Weights of a small transformer language model.
Size: 12 layers, width 128, MLP 512 GELU, 2.64M parameters.
Each number is 128 + 32 x the weight over its row's rms, rounded and kept within 0 to 255. Layers, rows and columns count from 0. Numbers have three digits each. The size before them is the row's rms in percent of the matrix's.

# layer 8 attention query, 128x128, rms 0.0544, rows 0-127, columns 0-63
039:128160132092154136115157115124153131117099092174166191055099122140106168070157100150136112112124074083148173098116102144103132105109161096177132076143207180108161123114134149128118102134106169
045:109162137097175179134118133117167149132126087238145155133065074161134108126119114205131107105136088112127122064155070175135145121154161106167122098148111127146150109173171123143127138128146146
047:099194115098106092140107127121153123083114151112123126150150149116111095196171156101176170081105193126133095183092148126090194167131159173080186175071098141141078115142118149107122167116143104
062:102154096118104111130097117134147143110131150111118120201145153099091098170145123166120178099104192165129092196116111118064184142152179160119202181040062124098072116132092142109126150157162112
057:185085141105115120123136110141115118157111149199122138061153110134170140104123111090100118148135074092118170074127158140157071117105057075093058111213130162143166148114116149116134133093129113
089:136124105112060097117108134176122108173102173151107136090166135149129106163179128118101106136110165121150156157137097114094099158147063075101097130137145138139115174110092159063089147129135111
109:139123075077118064077115078141132098107090171106125112096178131154130117167168206109128168140122151135161097110084091094100138124125118121133099120169050143156110084130136150138139072128135136
121:151087105105160099126092146117126111075120129101113085132161149130135160122160175102140119108139109132150136096117125129160125146164110149198102144060188115039176093132145090115183150158146112
033:103134154130212133143147143151131186140111130094064138169124176164122128134122138145176120156152084169141083191100143231085134137196166153105097101160085137135066158114112099081124128084166092
037:047144122120130120150160141082192123124119156140136183121147075076055149110110126107111082121152122112152155149138164107109115153092167090087155093076113124117124103106166137144139119147081107
054:141110093164085146178069103135075174114150104066029123127146087099185116176089140095097161177152053189139142059118175109178144137152123093120150139105112098169115140128107090122117090112161093
058:125135108155095142179106142144062164182177128070055109107177094083167129149127115127078144165143093189109159112118131110164106136150114094148139117155142099203119145156100144107110109107133096
060:148100135116150161145138096101177115069153117163181127160118142149122112135078100172156114102110118091123110137164167114117177110107187148097152144073102150075118087153166074176152107181165106
075:147117133129172137154146146122115140181136126103159103089170138112154086042126111096097143141151111116067157123142144135103092147125091159092092097176099149237159131105103157131162120077099103
107:109105116082104095078121157119155112112088196121078085156137179091122133133149108126155146105135166160207125118162101115089128137130162149124144088119136128112088163091133115175102082165113132
107:150137119071150173189115109106138131136098140151139107160151077149121222105054129082156140133097118143139127063152083158126174153157157125175090132117153179093078144156167161154149124139152163
112:182149093121106075126115162095151130117156112129155153101098161133171126138067082101152125195160147143128111113108135153086087172131092083085146142143130169158133100144105148151170167122134181
118:175138191085148070150166124149188156111147122104170179057129098110101098082160068127142122126076107063100106157114148105098102121129102113128078106083087132105093168198124116170162159134120133
127:143115180133135061039101115134075150110128067136100102124124174148085144145118114133143119210145126113127152149089165125125127126141171152169132137086165128134088132116122141132146123125179092
124:172088105126045119174122108131078159160134031082094151172131094111080074173166105153111131148163185091169176184114090138091100057140117122132142155161151139130157108138133123106165145146186145
122:128123072124106173166159166123116185122206156133150095133102199124117075061153158201094116191130133054141170159133132072153115155184146107176054178108194079162084178140084134141089134110137143
121:125113128128188156144077096169087172121099092126150136191119203097137095140106147146110125167090158150105119179087080120088163093124113063097142116137101061172138218152149108096110100102111146
120:136139112124139103161123064107106066108166168100197106128120169100150079111151142124172093191165106127079137118078154171115087099165083140094151146176140155088127128134171101211141109117102088
107:163126109147140137150108139052100129108136104130154201158098112077163141142117089080131172102119154121112101139160140157089102117149117080134153145099136110110102186121105181136142139171143166
120:140199183106161113150075138123079061123108050086154157101108119090130191178117100180187134102135122131094121134156081123126118136124175124148124112130156111121118092140138039146165132123175083
124:140160112134196111133100106110086106157129112096190091093129124139143135126170193164132165115150179159060108144090187111138133139127084177146130216135062109106078103130151152165151101147073201
104:089123143146175118175153074140195205124062098178130123142110131116050106115118153093126132131135116099104106126139153079093159129169108114095106144077112104124143103192162156141117096123135176
120:131196130157117150221105116171134139075160104173128114155120076138133156162132133120095110165087151107161182102100136127170139143172167094168046133087097163096141100104160122091155203102132102
111:112131085131134148083142113099114150118160066172142081094097152135130125208103104134101097148127115182109122153094145188126146126161118135171115191117137131137139096094137105111160171152112127
122:103054159111132139140121165129102209118113179110118139110136096184168090056188105122113093128115168138085057125095114163160174100127129158197172118144090117162120114150100149085146164137109089
118:121134149104182104139061112169184165138153106133156119141100146184115140130097126101115117098031104146099146093126115177131167118131101134109080190166094126181162147077061202141152143165173132
109:150085154134127098145171167085147171187117109170142157194110125141104058110131159124144125145144113074114116178155155122151124046082159114126156131066092114125171100094136188124167111128114081
126:126142136152135130212117085136151176136102160210164090116133135146095138126136103127128179124165230143138085087148087122088125146099133124194091106098123138156146115158145126171092119140146191
126:110152068139117159091108117141148089146170111122040128122100077080116155136139136128104094091110167167123065162141148094173093119111128118174140159104126089118094136070164063144110071101111153
117:074100140088137098145208149090140106082132179171058159176146140155128123151094119099091107149145148116155102129075110116138139139082126099196134081122139123122156130089170125085156098161208113
126:157106066141162122138163129123118188181118142104152150132118052115112159140117105083174129102102127128127142135134108085161102135130138140099149173145170159097142194155166087102206095088116110
124:156134112078094062149156138163189127117098105097144180136112143114108095079090106150128079174177185146155162156093142089150116106076208152139157107141155155129108124121096094142139099106112122
124:175156107120109118111093141102100129140100157133176106118101098169107127179064147106151099180153133141155119119073186097168119134151110169163180157129100113091134139097146161121170143153157148
108:138137150126169061089155136163168140063128100186163115177136084141089125089154124154104164155104086102097159148147162144109103165105117123087153105135177131043135162123124113162120113148153199
124:148094148155109141114167103113129136149131151151102149151091164117126110128087104196098138122112092093151154169156138138128102130119064177114108142102133102159124045177118089079151084155140089
111:157068121178159113115128117179125116135099101136119159143142168165100100128198127135156110164140149107110116129094159112101071137092073175157143157142182150168122128144131123157130178083118097
110:127141150065111098193118086103091214141083131077102130134121087171165117125135167152103108167120083084172085116095092164137105126178130144130111108136129171189106075107119094184113075144079138
110:071079111090093103203125148121085121126155112085055169116132108129145123133121062158139154106132123115132157131134125080149110121187051214150072179178154138072127106135091152106113132138112185
115:084175157139151128123153154130116129154210143166140095106072112098143140082017126105168113120143096121090079135159174107076170116125105189119161130101088087127165081188136153105144136094162112
121:114143124159077149151156108128141145070159167123190080167169122098201103105077133163153138069118191108202132114103107122098091127202154108108131074161065132127099104131146173181155070104165096
109:161099121146173131105109121114130131147107144144084135112093175135119074109170172118219118136061154120116090132144143086107068114151166107095139127110181081098130137116133140143069186071101192
116:125141105099150132166143139179159104129112116178099150204116084190115157111095112101163079102186085116062098104123136192116109132105101122102204121127140101118162124149174054148083096111105117
112:080126112123119181130158138097140124074071082190149173176120058168150106102173126191159127145122179131108141119167117177133104119125115087125167157140128143071086134110122146105074116161126141
111:158060146152135075146172048099108128167137098128157134192125089117094155136150138165162141086146157136157163100135126143141116161063146145106177108191115138066156136131141141143129096107137085
123:188150019099028129146214141113181149089119095144112090114138053193093133179118136159137125147146074126080102080065147161129128141160124131095108127127121138154131130131101129164144153177113161
122:171190112106075098099113131131136112141182092088081162145099109164088102083127180145112101147111144140134169114108082118103164118063114167142153096147155091122184094188146153085140108103130169
123:151152147151088136175095193186111160116099171157083167121152155151112133125119149106144134144138120103138087115151141120175129109155100117114155065098076171121123194087083168083089146117139082
119:056072138161119139143159124137159122150068151080184119143119137114188137120152102085124090109091117127123159140126095118133194129156184159050152138150084136084147044102119150113135181130149212
112:148065074139142149160166192080128102127110187127100138092133135105095180128117113148181136142075166112177158113133114075091082098116141165131136132105165116108094109104164121115186123085114114
101:082132150132138157084192162159128067074116090147088110139120102084163136152107145145137065160175109083139115091045119081096146126108123139062160132060132093160150092171112152130160144124101166
103:132107147187102157134140148130172103152132120155086054118142144093060155160119093093129119150122094156100107166125124122124186106097156090124160175089172138079170127078147091185091188111129116
120:142117139121116172099175102109063080123093142194120142109132135098135115120076113126195144152125161131074107162163115103124104094160110111141171115116167117083073121116152163140161138100142203
122:067124108098100161142076096050134092167141093133137171142149188112078148132119154078123123132114143135094166103224145150122101113135124126173100102158133137106160114142119158116078130151082164
128:127128109042143179104121129172155114137123086148150114129189094146176143140147154143170109106155148126114148148127182132127119134120107129149083131103112114194143139162111108091069081044172135
123:075145114118143113139101153128150181167185069133126106125111123143122151134145130173150083151088076114098118187124107126127142118125115141157078153116150155080075230136168089132088121112106123
113:135184083100172119098122111108181096147094151149118124150133129137135113154201115116117159128167161140155145102134110128127104089101109131143127069089152099134127128178168143122113139169067083
117:146156201105161072176142123105083081111099122108043149102165133117142131117161145074122147086198125148140101097155187114089098169171098092175156071116133114119132168192123101106130172131117179
119:103154124127223101166145163174118113122143183136137136078096107131140138056133096134183109177080108126105160104110075130071120101105138165128116090118158141141119124132131102073192131078121093
112:173170078174112162100107125143131166140065170144158074122219067124094129141136163130120131158119126181098122119139130140114103096116137159053146133059138154126140116145099086125127113130141126
083:061157167146151140106123146140125141157138149131088181123127101191140136076190079154114117131124122107140110118162123162098114139127057101122133129130092142094144106079100145133131099196130134
105:159140109081114092136107121090152130154088138157161154157142130141101068152086074090151189095104122156091144105145103148124060134147161106055152097152161094183123103154185159158135125093105124
101:108139126136137142136132140131135134155151078200122178125066174107113065097139112086126061114113163070129168153188138140132144095050056125077177111099100069097153113123102107137092115183059102
124:125147155152176186147166145098139105161158100187121150131083164100109106099150125127165090095123146050123173132177131110152171071046081170112149105121118074051159134127124103120155127153078155
083:161098092116126092131083138120093145155106086103135152129162101133176119119163140112042156155103132105129044230166126090189143118144105110105110168109088194166123079145109098093125115103186132
160:106084140136131156136153113046171123106133149182149143140091158072074148122165142127214111106129128098143142109173150110165131074070115171159160129101163060030163126128154103168150119145086124
079:123157148168110065132136171129130129167127097192119121095134121199103124135165101066177112083152166077137165132176065165112121141146175131064130138109161116109138065164179171174149127133130127
089:146095130117164084162171105081162126103135141094134112102159158103113153143092120097075192132139144153125107146156098120199104058129090166180111165104119140173108134058165127091081147119092125
089:114128145121097109136103120155182106140083101169145158150139120118127067138090081124117198102115138121125134167123133117034074136157200123118146123126129114195120145138195131119138120042131160
082:151118174147127156150103076114129136163145044178121150143042142026134153122137158118109154135116178083136153152114170116119182097084104172167154130088109107097142129150086111161107116072133114
108:141138159147150189139099125121116158118181046127083151139087151084151181090122163147104103127142147081108126202094162159118218077086115163155124130083132113077188141122085076137124130120122126
098:163092119107118130111092121154105145146128120067147121084146098143151155188121181107071158132139155170150051207129163162196158069146078114131108190078099172158109140085086100106096124142135106
116:165109114135142126138105123163134149088089148081118100131169067151178144119110121120124111174113065174140133096119141146078080193139177093119097114125131180199113097171107127140116121127177133
064:146109113163137154173087122131143097140192074111120153125175111142137156088072108200169071156071081122190116114154190139157150156080148124096097116090151154114117151192095066167101101143150110
085:081122143151109146114138118118103154097112110155134133097103119140113168104110152126082047131142100134127188141174103171120169151154122118142090064102085163114157114087163076153147102128129150
089:148144095137129132101106116169139159170138172092126164112085105103142032121111088186125088111130170124155191164126104141148138099085078117134124112111130145151096129111080150100103111119079145
091:142086106119158094092145134088182166127098225152145099113110121132147121156103074121188129142163116143176121069093154130178102103149104151163071192146128186081123132091164087110136151135125129
084:091112151097108156144149180145100119137128212120187142123102117103130099143117112198209051148158109163137195154135111138078108142115145128138118135145114103085106158152155146095135139176104135
091:105184129128148110122167130164105156121104146182160105129032179111102139138119133127091096192112112150082178146116123129124136122145127097066148088147071111140152111096162219099113159132077134
101:078141083137132173144108147135110075076181072106105103150132100161103220157145164175125077097174100123130093105059153119158207120125114076179113117118110154097143141105116091120135120169116101
083:073121102106075095110089170101135097125134093079088132156134168127094190131119135153097117128105166148116077196080114093145168148138152163133100176152082115176137142088132128093168122186173068
095:116153077118102182108143167105148121128126086167148152123170157129136093167064128159104103160129101101091067078052131195131101108156119100132108145125124156134173110098138064102153136145090124
087:128210144118113138113173153128157115108156099077089124132131151120106213165164116114116117111133146107139144108155112128198153133119131074176094107196123064129152095151126139130072129132134183
089:087096154113108133157123101156152093134102144157140072165127102140127204137089151128094183099138160163127154071067140163104106157088129164176117169061097191106118151081111118167113182193100191
087:096114125139173087128063105160166078049124028048189111190107128124139164124096101146055112113153120139105121128108168171135108131108106168131172136105165164129155127113131136126118130195108115
085:132143181151149173148133150093128160135148089170073121127120089179138139120110124189135168139188123126129121039146133137064123176076122115150158119135099152160133087163117146115095115164082097
091:177138079130148109125177157083185147102165163115120107119153190102203152088169109118144143158139177134165102154146165126110154113138141147151060140123128171108127174126088053108144123129183110
095:159139120114101117104105147111080095073181038122098085143146144154129120180115139160107127144149105166118084132063096137085106085138067087099161113138115128075189124096185081157100121113159123
083:117130148143108170121097070058110177128174149076074154109177149103177095166121117137185167108126113089096173126136119166062117087173135178095082097173130111088176162122102134134127137145111116
092:180106102114170167141150134190115129135187229151121187097190125128116156088219122103100124152070141108105061135128093141196099122099150118123080135123097192117116143129160082093165102124135122
081:108152108148101142123124126149116194109151101109106149101111132095192032131100134163100080107160154108088127153074102107097190075137133109104085070153112134188188160144142133123125128160105150
091:115082120150157131160082083151114140156146090099089182095147115119184139097191162108077123130095153123132068216125128079105123126120119135123136156105139148124093125161111102099128049090138129
094:145109074127132093107114105154110105100088128102132179108193140113138118160162116165068124110143133132123123217152143036117128135113167111126162143095148150148172091128111137091099113153084095
094:070160115202143137134148131117180135076099193131177169145125140172120053102133108134149140157173130135154146115082178132129099117152137168088125149116100103119107127106075080131128120123119185
092:089143166094119078164056141139185121123134122114060115179109113140108153152127116092102182134136157061120083070063123171084146134135119155181167140095107135171132102108173088090150120147126145
084:108152152137112136126130078151126121131121169147152130113124092112097095124104065094101181153084091154114155112070120149050051174166101159070137118139161093037124105122150131077071137177123190
081:094123157123148085096143095104173149127154070087084057170148124161137180118146180142092186111141172166184122122122118115133162112089123154109080118125057119136127084078093170129171174136123142
092:090215140166132136135153104125144067107126147098100125188169110156115147194097140175162153203127157149149122045109103155136154187118131121124169136119127094115149096116158081116145138130147130
076:123146094174100106119125143091099165128122113141075048141141195091147083140129137067122173173149180125121087167123074106165141095173161139190178122101100153178152117100183106158122077127142106
088:127145111169171142120083092190152101125153176163095088088157078100102096131179105098132152146094166151149145180081095176073118154101162088123182115118120180086147144181123102137148126168083146
081:125081063161096133137161166134162159168115134080122121072127121167153081107134231073101160138155073099145077103157085153095126121166107151149092109121125211103135088111140102111120100159144176
078:107117111155146215117121144150143134093105165106181142118121067178134144163133110122156155084101167123146094054190128149170182125084085169128109131130148127104102185111080171133162117107104129
079:125186104147135086102068165143161105146118180171109110094083128162152037111086094166163138112102141109155093107074149105189148138198107098107124176157153100101159144142094124142133117217147126
091:064177152111119084115193136153124132123116166096150080157139136134116128103125158171176125130155122128166092109067074147193052150148113094119136140117164101127118101117139137158139134153161151
083:192173102109171117164109121155159106147127136114124092133131128131150172150130169142097113140186168139143092036132187160171140136167128114113120183063143144146138109110178114168155114111119102
092:176158146117116064114104138124106151159116082169145173128059096086154139136169129130095049121141109112136114139167102081194150111169126121127118165140190133153124133128117167140096158133098183
093:166116121127161135141175140117143154178122094136148136126146103125092089117095090152118152117124118112114139192099155094131164125123090140063135160091081173175118191091074153140159113111104103
084:138074072120150129163099108155112092098105144113110126158193156129165108126122131133094225155163106152051132089134131144060136153090114098101130100134137155115119079155133131109085097160132133
091:111157126118130107114081078123179102145151130155148186172148114124147155135183080135138125113111232114142197111095160156143132114078134151103181123082083092094108120119114147129107169117060131
088:158107087146134088141107113183089115066092143148101090189113166156126047072123125122107109099106119114148065218128135090158181076102125086137128123110097170167092129171110110090137044132145111
090:143125091128141159132109078098111097120092105113125181148143115139158136184129217108163152129142167153094029137106128093129131124126127135198163135088129154164107134142130091100147134104070138
087:151164092170108169115095122114136118153128072070109115076139119189159145124135177100098165150114150127182066115152103125141137136102112092140073084138205178161114106126134116142156085187126122
104:072157063086136069094168142163185160125132094097118125160122169175080097159141126167187083103142084097139148173124105132199156086162091060113181097113157109111109126144169127117086176115143105
079:141125174107147163109112169118105129121192119134084129114158121076136153127148174148119066125103155102105127061077149149135108120106145061109141132123146145090165128108145084161133126120160092
090:093139096139148111148110173122157069100139230096167138100147155124169143167112096157060113130156127143123188178143108128167132116150147154134137167091077128151113071087160106079161171081097109
088:154134133131076099168083089111102199140114149129198123181125155132130079164083090153110076148111126116107067118041118171141083135090157088137115143106146141098152098102139165164058102151100090
085:135146118189165207110116116151085135130092082109128134100124106176129143075127142129080106089175099150209166133080116129102145124167124180121186096105042106151157192087112094121170146103119146
084:187221105148109124077092163121124080177178089122158184175165102106109191109088075073175177110103130144113136073091087142086099126115173124150104151144153147112163160131165153111143110114136150
095:131140155123116110081127083114104138102150127192134119160183129081142158173080074120191137155105120166103199083059087194063125173119156103126130138121171070108134115109149108118118148150128119
096:091119116169106137134065098131113150080109009086113107114130106135136153167147201162064129136170083174105146066091148190122144127193146131115174151192122162118209118133144155117102124157148129
076:185126080114108116145170114137065145084102160169122084164172117108108071129124173165088107120178058129152112154112124073096090128103122080112125116178098135089104125111158111137096120153166126
087:149163174074133074126146130175130068135085126176120154153107115126138123096122108191105126066118096157158109153160074060042114165131107140160100115115139115081114126176136152117132125116145116
078:107139133161172086129132111153183063139083155146114110143149133101159080105140107110173105146120135082078160075141162085143064138073097124148113103130144099151134074169141136130131110080079181
085:114061187125109094160116118131091112124090118181110107123164139120143013167161131123074139137097154113133118198077109087123126105117119169094162161203147137118140133174160146099130119110116150